config.yaml
lr_head: 0.00819
warmup_steps: 75
batch_tokens: [32768, 65536, 98304]
steps: 4013
Each number is 128 + 24 x the weight over the matrix's rms, rounded and kept within 0 to 255. Layers, rows and columns count from 0. Numbers have three digits each.

# layer 6 attention query, 128x192, rms 0.171, rows 0-36, columns 0-191
112110132131198095144105127161137118130126141149103141118120134139138108143123137144094109128123153113127109126126138169120134137164149109156139133143108093156121141138118137129130126144133153148125116121128117116123112081128137141113117114128142129134126136127128124125130138102128103129143142135133092146098137106126133099145109140111135108116108119134120133130137092132129147109132133128103108152119127104139101138110138111132104129101140131102134118151110149123095131155119148138130138104145117102123134118173112124140142125105115118116096113152124092090134122128121099158
095082104142116127104125090121127154114138149155150110119145157131075112122111153088165150115120139101166134133127159135106135150143144097123170117124140093136140113127134155091111098155180123148127169112118137137145099130138157158098084130159099121106114126142117119105106115115155073128109108092146102104152113110109135092112135129098146126116118165147087124103129133115132130139125135139145106125093142117134124145111095133177129140145125127133189096116151160135112160109115121121171145118143106169070114147102111117167110124127116103112110125147117127126125125131105130156
107081090139149151138136137147133122123099125134159140117147113139115148119113129137137079155102132116109123110090119149115165123115136148150096151158121112138121098141144100156141102137141137120139136115105134176149126118117086123125110145133100149120126137134150106122118105118165117110116134130146140119127145136100124127100131136134104110112111146131105124117163141142157108083145102118101128168114118126159128120111122126101123133128112128132121107113135129122137142105100124096143127148119136149132121138155149131141139121096166110117089130130109125130141130111164136160
105105124130175119129121100151127125106137161147145132128135133153135126144145126166124114117127119110107122145142136168110120118125136139183137111149127092111132124136135136095110105158133131141145159122120121125129109116119134141158130112141120117102098143107097124135155104127174083115119113107126113133167135100115133128131117143118110114126112138106120160127152148126127143145090140122103112138103133122140132132122114120141144121121113125121173138149161142115092134127114136128155154105133098103110129130136131117162129118097118106159104100164129136120154113134126114158
087117115121177125093102129136138147126130157150148145109105139114107113183115106150120097123097132136111135144090125137112143139130098125145133117123128139146138163143128104130119126164140135134136158114127150139114096105119127129094118116151117124122126131118109162109131141123181110123100119117127119107134157109120125139130130146107143144121128149114113141139190101153116138088149123107082142157127114117167114104103108115135134126082124129111130117119100141129098132120117116116166141137131114132116127114129125130149122116132123112153127101137128119130138119123128134178
132111150138116119108114111134125137117138136144122120139124135135126134129098113124143123135118148115143137130118116161107163100136127121135154085134132091127119121151172112119121100137161126124122139124129120156132126124127109137089110118115113146131127151141155114127125112127111121109110146137140135131126117139118149116122132121115177143106135161124132117140107111137133132140118120134110118165147145108136120102110101142134098136145141130121155118144166135128125144136142129161121145150159101134119096151130141122164135151136124090135108158158115142158125108129099128139
112092121142116164116106110110124127133139093127114114146116084126137142177114098144139117097108161126138137121147133141083113129148091105119135115138121108147138119129137117117126137133172149104126137123136134111117128107155120153126129115113076138106116130116108125107132126100161093103104146143145136126121091125078116120142142147133127114103131139152109128131124130117129126125142158087136115154139125117140132096095106121133113122129103133121164133145141140110111141133115119138115130113112106123103108156151140114159068131156122122129144147153126129148133123103102124121
168162152155108118123155142105114147154116073113100114148126124146133168115147141122112123120155139153195109109118121152115115113140110137105129092132165145100093139092127124140159131120133126163124101145146140109098136136129148122142160115114148097115129126131138099140165153128123174156144118117163147129133118160137137133124110077096095144118132097111157135140087140118128133142134115133164118162160158087084118118145129127106088155157149116152106120151144117103128132132139133137095142104142112123161102101106153146129131151134123122122172149124161163124104134147104128097
147129131140149128103135139142126107140105140162124135117130107170126138159133121132141139134079135132145117109143125130146162144115147130136113119163143145129141128114169102116163124089140137151127134114138140128155097153117127115128081125136128162117144136134141136121116142146114139128123121128140135103121145140145113149110124114168127152096110116118102130121127139123158119109138160161118133117125163143118150109111123165129126097112123162135129157117109117142145143097123131159163106103131130137153096136156099107086138129148113117102074101153141131153112120127117147144
110114164154110115121130107119143158139162081150119104108133141130117121139081108113093161101089146147101164124154138145126150141089094105126101134176078131114127097154156137134098119127108157107109084140145120142131135116146120115109105156097136120111145105138136102125105107150114180130138133147167154130113140118137143126154128110112118124118138131129138134163108132121110113155103105154146122114162129142131129146090132129049161120104171167144116151119133113145109135121127121149134116127123124136130114118104095126166119115130138129134137131155128130154128148110147146125
161147158164130118116158120139119142161122092147169113108128136114168127108103139120092131128122139125149092090116119125146147154133118124113113123130122130147123143121118151142153123160092129122093133159125138128089171121121145102129117106125135145162152112124147124137128102103097135129141134121111138144126132127118144128118119153130143122137128069132146103127140139146100122115136101128141124138106167114114164132129149166082105134115121174120124128168158115132096148131147140132121124133125142110157148113149109146146099124120128153128096190148147119094077136166145118083
136175121124111134092140118143120118140096144188151108110139117144097141122149128145132108121174115132136133127102168149156139131123120105147145113120135128153123152101142119167159114149178143127108163116128116149118161137149112115081138182143112161121106154162147112130122100117129108110112149116126121147103133145139117091103154128108120140102084141167147117144140139138135123086116128144142094125139066115136113108147126138150151115112103157125096114106148115127150158152088129123161116155146107136128122102150087111122118119099103144126090148150130150124144122123138150146
110114123155162128129137141102145069154115134148155146122130113090161155140164135119120140164140144133152119130095127079118082123153146145115133116160131114157133136125145107120147164100113128136115137125127150105157143122110144131152137128174126134140145113102131118144115135146130120139119107117121131108130130126104112150131109102141123143189120137121105094118155126126151139121135088134130145131091126152131160107144149159120106112154145108136109167107113137109138167134110180121144113127105142163168173100112151076106155094138168140110097120117163112118106135128120109143
140164155127147108142142125114115115145117128145166135127113095118134152137142108123118117155103140126110126107126085105112153158105116113101121136135097151144067146136142121130148139099121162106159088141124114115167122150122144108126101144099114145155149142113166147163137107152125170140132131127133124101115135117158122122135112133158125176096151083138139149121131127153108147096119184097144152122128133110122167116136134139094124088066116165129122190126111106159153161113090149154144116114183133145150090121121088119116149131148110124126079137150137119140116127141145123148
115126123107165149163128085167106141068122161148104137143122149158124137141154135146132138147101117098132137180121132144086102136158152133104136111101129136149089151152146133137130137172135110133141126131156116122139127152137147109124124145132133124112098119156093117122147116139110124126147109127105083128109133099096111104124123134158185146137143137112086130117146135106144088150116130100093134104108119133078119136108134122136141136130126151126166101109110102089141129159111116094159114151125098144089121091150140121130141128124098092099081125123111107153124102110090124152
167146171130096144110118164100118131151137108109102136114151080147171152145116117102135155112107136130127127122142133098142160132160127111142093112151153160130133115109122123103160134096112101150138124144157128097164147125144138129139095105116121124139137158134169134149103131140120141113171129162153132157123161101148129143104119109144131111109154084144122138121123141115112137153135170109151161112156143117115124132135144154127143105121132152112121145144107144152108136135135086159152137105118096145177096115107123137114155107128124129115119125131132140141097122168128115148
142116115140137082099140144143139122146166115152147136085145136109114161109072159170134106129140144129141119150165098103157159141086158116125118150125133173100168134131129136112161112115103150149153091099123144152102137127120127158131125117131114145146085124109158106171142110134131136109118123162104148121120154133173177144163139157142118132093106120149109100136118114151129131170103150163115167141137134134131145115134158113094091137128102104138142145120141118094128101160141131135145125137133096124159104140170144121077139128135137118144116207126116088160123089152162136096
122154132135134112124102163114142122104142134115127119139147184126126126097150127149122093144115102138130106138149142145140128139142138146112129162100162163095108162084127113162142117125109132131113080139114155167115136117142124134112141185135119109153120066138121113126130138136128144148097154186091131159162106141147162097140114104135111147152117110097136116135106129088089092147139120135088105148145110128120138149103122112096126151121103160125118109166119093096132127185157134166140116168103141080115156114137134148141151166141106137161100109059129143084123105144166101136
101149131108132094085115149162124094115143146146207161088125136124152097127130138115129097132128150141108146129131086135165144181132105140131138101129113116130108164117150125133156141117102142179139140140151140140152094143091165118146114129158115137164139126111122145171122099135143092123118105092099124102147138094143108141131105152199148118117111081093116134126147130160098187119134152155083118146111150114134193137104126137096137109082121135125121149156103126135097117110109162163130162087156163105128131156149132147117104147154090182137124116161136103104092096208141109121
124139118114152144101126124128088166110145124125088129126100094130111074155085126161113138122105112112109203111121184150107144116098104088159155126152116111117160118120170137161084094183169142114118157097148109132067127079139084148073126163094127117119076159138134123092141134118141128106109123128160155149116099145113110104095180137083148073095125143147134145094128111126134094134106127153111119114119142115132113129101093160123134160124122146131109116106167116136121136114176089088147122115157112113043123125149137123183119130139127126140160164136090107172150104132118133118
059102118121149143101106078145107142133143133118107129132071171160132107096146169072165134101142112122130119167153156145157118150149133151147129123095073136122073120165132161142138118130146104180151143156118155145116147146170104115108170131147134127136135099158080132116163102136163124121111100158099101148093173118087153134147128147123170089143084134121124109138151123075143088163126130132117110111147154133099099146117163086144150154090131123097168099121135122091098108172103155125129121160107142126097152095153146142117139133119076100138084115130098146110155097103147135080
183121139134145168128162128103136109137143124094133150156136082120162193123132123093146123162098151131161125124110131107113123123143143117110075118121133146135165122065124128106151152036095101092150104074130117112181150177136140130114087098136122176159143141157157075174128137150121150125151150110174151117136119107127124137099126130165128186104118097051108124127111118116153148147129136065177188133088131097117178112157137137128103155147124112160079125085096146116132160119141152126130144138120132141179090122105116057101150075120169128086136145178156118147133101107134139146
158120080143142158133146121129080112129184139143162167090123052148088121105128102128159122141126152121157200105120149105105133115132113138157133081166144092097128148174155115157201151150117132157173091105138130109127141134100122147105114122128163175174112162115150121127120123101125138116148097082159101115134139131116141125136163167134130073112178086099097108105107085128120113094135133109138150118121140094162130136130106112155114115078126109115178137113125095169113164110106101102133166073183130164083111152149139076122133125116113145131154158141167134151100089154125137119
103121116098154127106141156116171122099131187105133089136143144132136110082133115134129117103162076117117147148131137135105137152123088132130145123162167148087167136113094132165102131141169127107135105116131139134074129096197096121140151167120174132094131081166088146096117160131115185179104133112138145138119145151127113097120179106063082137136138115099158133104133103095098047132157111137072134111178124163145123165098095113122154153114110162118141142147141095127142141163172135157102150105152119082118150117136161131148102138118154126166146120104085117102159092088148151109
117107156140096138139116145127135111145149161129137116131116114109141111147176141116145172093134155119119112192109131142123132138126136138141121134124119127178142109124157156148138109142103121132147155131121168135116121160146091138102125120131123132130073139157115163094162137134129106105128122075157120112075145145095106124097164126128102119146116189110093127073136155106147080151100147101157117088103110127126098108122124113122166128095107116141173123135141174138136145122118130152124116155135151109108110126127136102111123109097111123130122144140119170116167124111072132109
155108105161136101132100136154169100075133155152157105130177115100136159119134144161138135161159152142133178150173152092147119157142130140117118104133118118171131122157127107154142152176135110124135110113152158132142125134088151095119095153118135158151173078116081170155125134127115135127105092127114122159110110130122158115170118110162157083131143153117120111146128094153120119134187128126099099146132121128158176145121073085139108083086123098131130135095156077127099117161145100137110090156124190112131130115154169119118094109136158182108149134126083106153091142129140120128
123113146180140142078137097099147128140100142084128074133127126110145172133103140078142133130117113131164133103192169128137154146141149117131115183129176134160121136081136112125139110113111121132169153129122088126180108136133099101128145119144132170120136157123147099131089088135115131141112159142159136110158169162101105138151088103141098155108151101126148124132126083117127111132131123146134132139113123102122156141134127141145103121158078138151132115086144139114127138091155127171081094123066152164091140115140080102119123154135173118163124126137133115115154089102129123126
119129116143127089153145128118078084147116127160115165130165119126097071171124131178113117122135129150079136153126163127114112143105164108129148143126131095131147147124109147134151128148106129125080070151131137127134104129123135139144112154122106141112137123165129113122170103139120097158109143114116097140134137112107136157137178144135190108135125149093125150116121132125159096171110170125161113173094138105102107115162130125076095158138107119131126119170115175129122134111127126122133104129145173193070156116137154132131119152076075097122114079095125108088134128105125112129
118135145121132167129117108107166142170132154141179126144103168098149088085120104126123157101153124157130123126119160127125129141116113136127122147095099121130149154122136104108112151133096141137113123126132112152129158114105152180164154143138125146147112097100133141135122120117092145140127090173111139119156110102126152165126157153156130079148104072116139082141106111155112128133122119129116080128135106131122143133129137120105130119129094167142070094196145180119073131122189123131103117119108122123104142117104106132134142130119137177101153114099134108106123134124136121114
103145139121129129111137131147146146120135106080146134101108133148097133173112141141108156160133108109086100098166139114140126089127193084147107106111159140144134167154118149105099132121128116111115170168109132148146104096135167125143128114145168141134104128118104167114130156130090103142141131152131144144093133117106113160127134106117127149102161105142154147115139153155136125123109104110111162164099143112132111128121097123161150131142141156120137138143103128131163113105096077130096081120123117098161150123139162115136141128134110126091140095125081129090160114129142140152
112179140126091109102133119154164126125124111166121132151117134157157180096138155124128124155073087097107134087091136095155098130113112126084140116117140096148136115103123172143091109119207148131092190157179109127132117161177130138092169133109128142170170147121124134124151080156127127209099099181122105143115136122122102072103103118126138141187135099134153164081103128167171135142118101103085101128127124114095118128096103113125126135182146120159133173140075091067163114150157120093114075139120137117139134099119104184132124129101129134112155157129118136131136131126124136123
066097081143143151171129103117129131106130144123141147132141128162091120128134147176168060124146107081119138188123118082068109146163110112131104115080209130114122140158159183131124172127119158133124107142146121120131142190149154125077118128136116137092151095155171199137162159152156147144111104125167134127137096135099124137122179125132155102127143097079098136132124112188186123115122117134136115157136124143150128133118125123127168132117163100137188162094108152082151117130123134116119144128105146144120131128148171148115115132107118102156095162141124151081151096129139157117
111131132138149130115134138123074122148097127127130112089156115065164134096158113121139118094149104152132110169155158088118113123143108102120107135151135155105111101165109167132120102140126114090115107155107104095133115074150133070138142098149134137109134142141137119114165112114087133151171155105110130108096166134158123139162132113113130136128124140139119137147120134124129151116104101133138122103164132151127104160152131131098176136121156154118134132142085120126127146143148125138119112134144093115116181148129090153132136142143141164142096094155120138094122114140125099092
152092157102113141177113134102102125176150120162114148126110144113112136184166122132182169157155117116158147110113139105085114102148113146082129116142112158111133135098125145153159149109142141101133093150132116087177172136095111073145103127085111124147141137135159092173138143108103188185190134134170172133068101124146101131100164137101156200183109126093106096147109142106157128150125144071183121068161094142088144136148151105111144132145140117151136145135098123153154146130126130126139138134152088168123145103061151083101135067126131121135164110139153143183149108078124097088
084145134135135125171125152137120099110126151103121092106081165139139116125159123124120115144080154160137088156121130157126141145095154166135172142135109127137101110148137154104116120165091131180100106110087144147127119106100131063154150117123106135143110076147106078138157108148104129124163149129151135097133114130157142114124114143149156176173116126085131198164162115086106165108109112126112155153094177159133137118118132149076119163102136104115119152158101177109152092186125133105086072118156171141110115126108121139148138151115149089138071119127120130115123128183104087110
101168188128138123101093153128109104107143149126124113131141159063131124193145138120108116118105137125146124140168137157140122142133140100135158080130160121132097165114100105155129120118102131118077120139116130114130133088167136126171168155133151113108106077108087134132125125126116099150150087131099096102129123086170112114139133146150117129135124124124096127062142159159141124156135107118074116117103151106123147098108091116107133129108121137117136123170105138133189072095094137130147124116157150142161118089122138163152134140135104147106117098098125173111066123135155133108
060098111177164159106099107106129138096123138097169153137171154145122122104150129073101116147120147112116141129151132128089123155128108156123124157164137116100105141202152144148180154121131127131127119153110153096152138129068134120134062122130099145141104085090100160143158104140144147087108104167125098093137144144130110153128098112123128147113125118084141157117125112154103107134136123129090120099118137140133133115140127103096121107112133123087151154103134138079144114152120191107094153126108149104047146158129135165095134161137163107149133088196124131113147107162106145125
# layer 6 attention key, 128x192, rms 0.172, rows 0-35, columns 0-191
148137158112145103106125112158125124107127150160119121127116115150100100154128126171136112120114138130148096133126151165139140141156124115154139122140138120132136129125143136125135150160164102137129142107122125141146137116149097150101121136115160132113125156091099104144119137138145096130122138130117100128106138125121119118134121149110112120146102134154113140097132119132137119089139144104103131161123145116154108118130135135144155110130138116101148120128116128103112151123125130133125122127139119129113128125155130106137153112116121103093121127144129132115143113109116138153
119139128141149113142115122152137128122158136143182108112150120132118113132100132135145138099129138104157131114129107116138140138125143121123142105131127125129111128122114123116133133130124110114134157136128143159140115160136134123118108147137116144126129145119110137112137134144157144109126130109143130120135134132114137140158125139091133146117133132140113133124125116118117132106121142114113117143114118139141123118133130116141136115176112136129143112119139133120136110124116125123151149126135101112106094152135106107137103143130144102122115129135114145127130119112113127160
115110147109121135099135135145108116110075151129098118127121113159108131152126129130132121155074134134096115131103156153124131143129143125152128095136147099101127119145137120118102120138170128118139152138125130124155133098120121141130140124143142120093134142108128095118116157105132085119113129158137121113143125160113118125076093139152129121145118139149133138103140139131154118124115126119130119138122154107146115114121138119136115130098123129099139135146126120116111132089117112132148142101129135132121143134139111144124134150118098118124113132129120141150172124098130133169
134132126148158098132138117176109142114164176150132103121112100178111103151128127163134144104103147130156121148112125160125134111166145144134146095128140127130119130139124124117140133144127116144141129133118137108140119141153126136119131139130128118105148147077113111116154144145156116123130126118128126099126141119115124123143126134107102105131097125133126135123106114130145135105116144122105122154133136127151118128132128115148162104109099126106160102118124123113134113112115127133135124137145127120128139117151124126123117137106136114104134125150139153119158119127129117158
114131158126138095117141142141130114104134147135122114136112130162109127179112117155122135141100128110137115126109153157139136125131092115143140075146140128138136129104140128130088133171151108131097133102127149122135103121124134128124117131146123124076116157123106124133118132120162108119101132127144115106136147151118141105137130147104147138114098131142139119082146132142113144119103150106121137147120107100141099104148123148149112136146080110100146116147133131117116137128124100129138125110145111133120126141144139122159113106133124110118112136141123118123139128104110122156
103105133127156151143121123143129116125153154138156109124126126137110115114112114126120149122117124132135133121103128129114116134114149144120102116118132113122127133138124114111105129127146135122141132155101122119155123145153131127118133119131127117116127099108112131117124135113146126125128129123144121091145124116126099123132137126109121108130152145123143136132128153135127115096114108116135107144110113128142135096121130117114133126112137141102138127116118110123134129123113110130141118145135131123130132151126098138124109143116131124125110143137121141127139122111125131148
132126147110142146109123128133135114094108154142126110127127112147140125119095099154106117116111140101118127138120109117126117125137136147124152117134121131114117154109154106122097118119132131143102148114146139116101102134120135144141108141138092114138122165142113132136148132141153081132099145131136122119116102120102113151130135152118127121118144149134153114102126142127144136127124124095122126143115087094130114132120127140138134099152091126120171131133127139106134129123148114110126106106131117144127118166139121135127113114149154115124114134146119119114123111130136110149
105115102167123186139116148131121144140134100123135133144130153114133130122154108106117128122141140108121144129123106107091100128119149146138101142114114119148132109125102114137148126108115125147135113122115109116124129158122132137155120088119135122143140090123108152115126130124111131111157125137152113114138103110144089124126120104108102113146170147130129147171108126120158108132140103132151141113116123152125155134138121122105153115127145157142133160134124136130136144121144139127115120155109159129138136103121094143123132134140130137144120121101109125107121161153150085105
129126120149125138139135101169145137123105141149132136141119126174118122141116134138151157138117129128135113144158125108152133137119126110109081127138134131138111137141154108117118111141164115124140148116144126106193104125129117123160100128133164112112117134153133150119091139102097151131152104127171120137107129131154113153118120120096113150106141143135146086141119144127142124107093147136090141152110144142135140120129170109154135119090133143133132114109158111137123155145156093144148133121111104133133099133117141100083106169156125126131136139118138125114145140163124148121
141166157113134132142140134131129134157133112138134111136100157121118137111119111115137143116098125113103096132154094114133112131108103090082139119162153118127107159134134140147128099143123122135078134132144123112121116164132168107130123159128109113148131137159120133132127145134106162153095124109125152107108122086154149182112154122153138164105104111139161135134137149151133148121133149126117144154122136136127136145109137147137137115120104135099107158106161133122131147164116132155142130138121124109105142103121149128091118132118155110102150109138150137155138098145129130109
148122113152136100103105148107144140130139119107146113137147139134108148138126128117121112125106134120134112139090104100135103134135146147160100130127107155139143100145093156116128117112130110080110117140163100109132114119110111098128121115094134102148131109137089127114124154101136132076146124124155104105160101103114106143095095106119127127159122160157105120132136130102111128112127130121135111083101142129132143114094110142114125121139146126141128118156110149141140132134117124101121119121126129124115131090120084135110092131159119114158109104131102099096134146139128131146
143147114130099089170148109116128142122118121140145132089121106146124129144127146146142114095134136141119121109113142183155141163169162139123133112122149113131113107104142138142098128156145115129116123125130132116104146124124145136094121127136147147126115110091119098110124144122108177151110132083128120132129139130135135112128134178138131130149118134123141120128104170121085127145130157164104090154135132114141115125143123144160104128099093162098126105083153127145124132142094107138167120120113108131121143147148123156154126109119106113143115173129140137124132119089128137151
119142154172099136142156083150133077125118141107118144122092148132163111100142148121127126117127147114140162134139145136132076159131089102116141117128099148122105136123129113105120116145161113146142158144155148172141151100135134107131143139133133144121142145108127111128106108130078151114139156130089135123090149157138112126151136126136131119133133136112134083132122123116144142150152120135136135134127128134113086127141149136121119142135108088145136122144118119159088115156118136153115129144115114092122146156110122099132109116100126159119165128125172135134097131117129161115
093122166141111136131136076130152114123098165147155160152132123145130134153122157122144134143138163126140133129125141132152160131120123095120136133149105118134135129139147111124147154136136163133126142129108106132155116139126138129133118126120135108146173145106112128119119118152141114121153114081120137115137140083118153136116141128122108127141147131142131112090155120147140131104114108069135116124112122100155150141148163152156110125126092142111131128116075117134091103151109146137158139123113136115109122144124119114107143120132150122129139128125114144149113162115114157154
152113145117132128117093167163130129147131167095121145113116127124134092109129138116133154138119104122099162159138149137156138110103105105099109129127131118094112141153153147192106131121132129149114116161122117114126106122128148126115132134147126120089138125133115097096135138133159141136152119147127111099109127118108124130105119167163140132119126125080160135112139135115154127133084119131124161147127102103092141131127176136148153130087147151140139104151162124138128151126162119125139133127135092110108109141143112130127100156130102100116132178146133114140158081129136125130
147153156143130196099157126152148145147108129145149138136147149149116130131119115130107150116117140108093147112128112082109122107129166128115119150140138153135104133144130107148140130124146143159133125114105126115132126123143157124161108144159110139118141115139147134129082131133110145127155108150130150135121133126127129177090124102112097117095157134143141120148131130129135138136144124103149146146121125124127103130130138109155129127122116153156100123140127108099119128155156097112130119109090120141137126148095138130093098133160129138104147139141142121132117088150122120140
126116116118138102129122147103121130095148114116102086176128121092101147192126122122129139131126109166168090162175159116124137155160163163141105128139151143058159140067130132107143131125090115090100103115142125137101148151109113133138150121133130119119107129128143100121138150114111147149133162105104160097120093088121151139080130120163137129119110112164117136142132127141215123144157119172121133103123110126101160106108150144107130169134130125152136103091157117097201117156158139122145118179145137161179109144132113135115140130116126089164112146107165108139131075124175119137
178119194147106124095129136115139130131129073118083137134119155126137176122090112136140140140150123091128056102138154158130115111111111149107111119110154143087118114116139149131124137085127127147127153079107134123085144103107115076095113155103092129075064143143190106168150139149161163156137180144146169154146090143167155117133173100157126183134129136139152154098116132104107150103109143133169156134148117132127144154078098139131156185169110072165105129102166104089146184126163140165124120169159069121171155117151133093173107128117132104128138106079108156129129061153137106098
139107118138147125102128109164109127166150117114146184097112127162124120140092142138150133131116131089153146121088088135125166143099110098136137163109131148133099142144113123121155138123136105167171147089109116107098119166152154122135093112134145135142149168142118145123135127125152097145123109099153115135156122107090145143125126148112173125088134149125133146108116097115131132082085161152124130159139130132138134101121105132112123141112108147130132156140108085130130174099126121143131158095139110142118111116166123109121118148113111089119094130130105128117113123151108140127
106112111108130103115111155117120142128103129132151166107123117113142135162108123093151124157131116098128109127120156113094094100148122141136151155158159134161180142140134147161120116109113125116106137117099123086140139178177137156131109143149140097161143074124142125124107084100161105133150124099133135165138101097115155112161141127130135141126168110114127123106139159132118146086145096155139122108128171143104168143145111139127096141111116151119137176090115143111160151085163117105110167130108122122162196077168124148159157177143128100149130123094095136119169109126133099101
119171109111114137129120093130074147169152159103159145131140161148170121118130146081148100140134144107109159194161163123127123122105132127143148120122108102111084122121129140139127144117140123145146105155132156115098115127143126137185114123132146150135145132118101125114088133116145080090126078123106127119128151131104131114126131165124138097109145083124152125098112191135115120115113143128120071112161130139089102122152125132141114121079114169107148116124100128097142166130082115128168159077108154120088133130117106121086150136170096142159118128121129154149099181171158123118
146111147156115120096155129120158099120118152183121106218129135124120099165095100136075151130112109178130119142164173150130097156144108106119065118135120105107123138103141094176082154118163121112131099176132109117167138133093119101154169140108168120106166118104119130147121132131075172131148140183164147109135140159147135128129141113169061146115143123119134095111137150136142132165178105083122115122091117120131148084126132124086115134120134117114106095135132153082124122140131140150126117177112145096143135127119095124104099126131123156107145142160125133157146105139154137138
165094110124133125129190132154128168142181091105082134109132071155086124148093087088151142136109145090143115029099185123089122128129150153124139126110120143089129158121108140130213080112100106079117140096108144130110152138144110120096106136138175105177095143128186099136135080081057115164146161151174117131144058166107107120152138161133168164112148113108131120112120120169078142109109140138156157120129168145127135162110079160117126157112118100116185118111132139085124170111156116165109134139097097158168116119128112122178137100151115132156168085106134096103208112134086090111
135069118131161140130116163077114131149162102122088139074139125155154151117125098078147122131152093158142105126090149127080074125149105115105129145144136142116158101079137119166137083075105098119159132076114152087140162145203098101157141111103136136180080121183170109106140091059112142119175199113165171138176102120119067102151156162110129204113173165108142149145118089130135139098142114160143099124112160170134165124086051153098149138121127126121118174115145138159128163111189081119107136092104130079180121072123126120105120109127137064143132077128102111125179103111124113055
134150134122119115135101159140117133111147138105120117120148080117105112148133123091122155090133150100115150134126148131112209158113135152152083117148147141113170108094145167161146181135166099114104123175151149147133047123144093151125094142128130129113093135142087175137160150165172182125160083121140133097107132126115120104104139099135090087131130147135142135106102087143134096123123134121127128120094112130131086107095122146141138111133101158112161076128090118133171088131109150141133146121121105126107125154163145120144148118107161140081161121144134145106172174151128207154
087133130111126116139118129126166121074120098103136118144171139117168133111071107127109134160170147137136152105127117132132202096130156116153144105084122128149153119142130131137094117183144113098144138095134133109113113144127135111139134167127120170111134126063110140190093159153114212134120155134107103159099134156127131094134139099157151107137116122150144136128082116088165109128163129165177131163122121093128166146130121165138136112144153137109156145126161108113147103123180112099118083144124168119154118111106148138168135130091166139127125158123095112139100143149143133100
146105141106133112124168128116165149145112128156109081119108149147122148177126103130115111127122179141157113157103159150154136116125100166103148108112089126187114185109160161123122085127095135153147156121107139126149144146126092113132134083145131115123141160159108138133168113154110067119118164117126144127142137138117159102150139155111136148148153133112095153121122128097112158137144169114109122148101158137145150156099145124137138107107085099142132092064176199107130141126140135149137129108111152158116123099134118143117136119132126101123154127135094149143193075102103126055
175125142127144178181139119118101126157132132130096143095122109148109102165118120158124153115185168128123141184135143108099099119099124139110149131148117143110120125144112116107123163119122159153105111145111127088080153118116134142084130144125183134148144137178131095094144124112121090163125168114110119142137113091127117098126187156120130113115158111109076125114130139135159148151146193114175109132136144136147104166164125139111103164123097113154115123083115132127115156100126162089148117091140154151096116109114133100100107107097091073122116081137074141138143143083140145109
159178162113074127173118122161105158128158122123166156099128125115158124125118112163079122117140120149109122110125131156151142149128175131158108135135122091149151145145151161081108135143084125120118101134134114174118141138119131083106143126115123172074145112065094129150160147113125130120118133139125129157115122140151144174136128123140106129154072115153140120145070173152094157110139187157126112127176132084147105111101147176108103125127136133141137122196124159117113141115131131097107101138124120079181128153160124128164129116089121158105102127100115105129106113120154147104
102174117120135087133155093174142115147135185096147119108131111103102128133133202133100134117160112104121117146119153132158165130143153090138119160101149136134122138145097163129076146148126148096131190172073131203149127104142117138101124159143177122110122134129092146108066151132161089171099112096118127159099107177093169154145101144107103138101078140131118139117134117127153078111109125105067147150134101097108104138140165075175131140115125155111130077165120115128129076143087132107143129111148092103104144152177150118132152120154089140111144165132141121088155096098090141147
150153128125091092163203112130149092091160145182145166164151176092152103154122124129153097117123105081117144100105178140158128131107125182131166154123141131164119122093138121134122095139136153132105151156104110081168116121150143106115114138127173144119150114099056116137166138136127181133079073159102152098140110096119159107111122136109152110151153166127154119125121109092128150090166144093121125176126127117166092178166133098160175192114145108145132116152109141066151121146121154105128058112138133105091104124157127098111124164150084153129139133127149147156151150136154173117
121161087162113114135124098174163118115117154102140122110139145119127097146103169169127092108126146091082120104135122135133153103118144103141165130106117179099095149157140130100110133127124157110097112125157120179173090128137113183125077138116118125141145091108137140146134153139128130102053100081186102166101143129080133152120170142095137116125130112127109143141160116170168104122151125139103132135126105080091120135134171083161137101111101131121124129141131167080144121161144156068118140081151117107092124143139171082126142155140145129127083160125124094095179163122152125156
136164142099164141111101123118138129152107114128135109184118159138150154131183084150129128116136107126095096126153125143135128166136112141126130141116098170140088169143101124157123130165165122114132158133118125146155117112201113137158134131134111097091158108169125140079114111113132121137147123096114152127139117155164122147149133073120099105074102139148139137155087136112142098092118108129130133111150114172118123135098145113074152134140128154161122156168125104129180122123143130100083136121148121099133148121136154120157123097139112081132060131117116160120134093160141124100
164161164140116106113125116154076091175109110136082132137108173110108094137119092150130139129129109102130141094123132163137148102104113128087142160090106163080172110140126107133101109098158144103124157148143147136114148141092080120133096146098107111106108135086159100122128134115106155147168141152175161108099122111154165124148120113105123144111115094157199117104095081121155123115110110152146118145110108127093121158129124124147123117145132145128119103127151112135139107147133144133102121158159095123129087142116087107144118105115149123146178181114191091134154131117105160094
104136147138116124130128137148124100085123103143139086116176139149172125095074129114115140152147158113135088128110155125110130133072096107137147147142109106083107107169122133167142124129119130190135123150149146093172087166088101110112137123153092124126091160146119108120145104147155117159152102140150115060124136090120150114154130150162110155146138115117134164132168101138096134114079136137143154120111127146138154146130132205084162144125104098144163128112116162144097132122087096119116114176177128141076165106145115138129130144101142140132145107157122139132121120132145111111
135112132137116094119093155145149071159151134138147102114150175185125089150158132151111113109111121098115097142119148161167113145142141121139139135132167125107115115106125091194059143099114131113114148114105115108174127118162127099121160150123134120118102089111134155108157106140148125054145144149137119137109143095150111140120137158103081123094134145145140162090120115124139133122093090115119109123117136102174109134180108115140137125123131103159059177177137185134152142066135108142128122059136145121110153106120151152143126133101132158124145117142130107133114127104096071112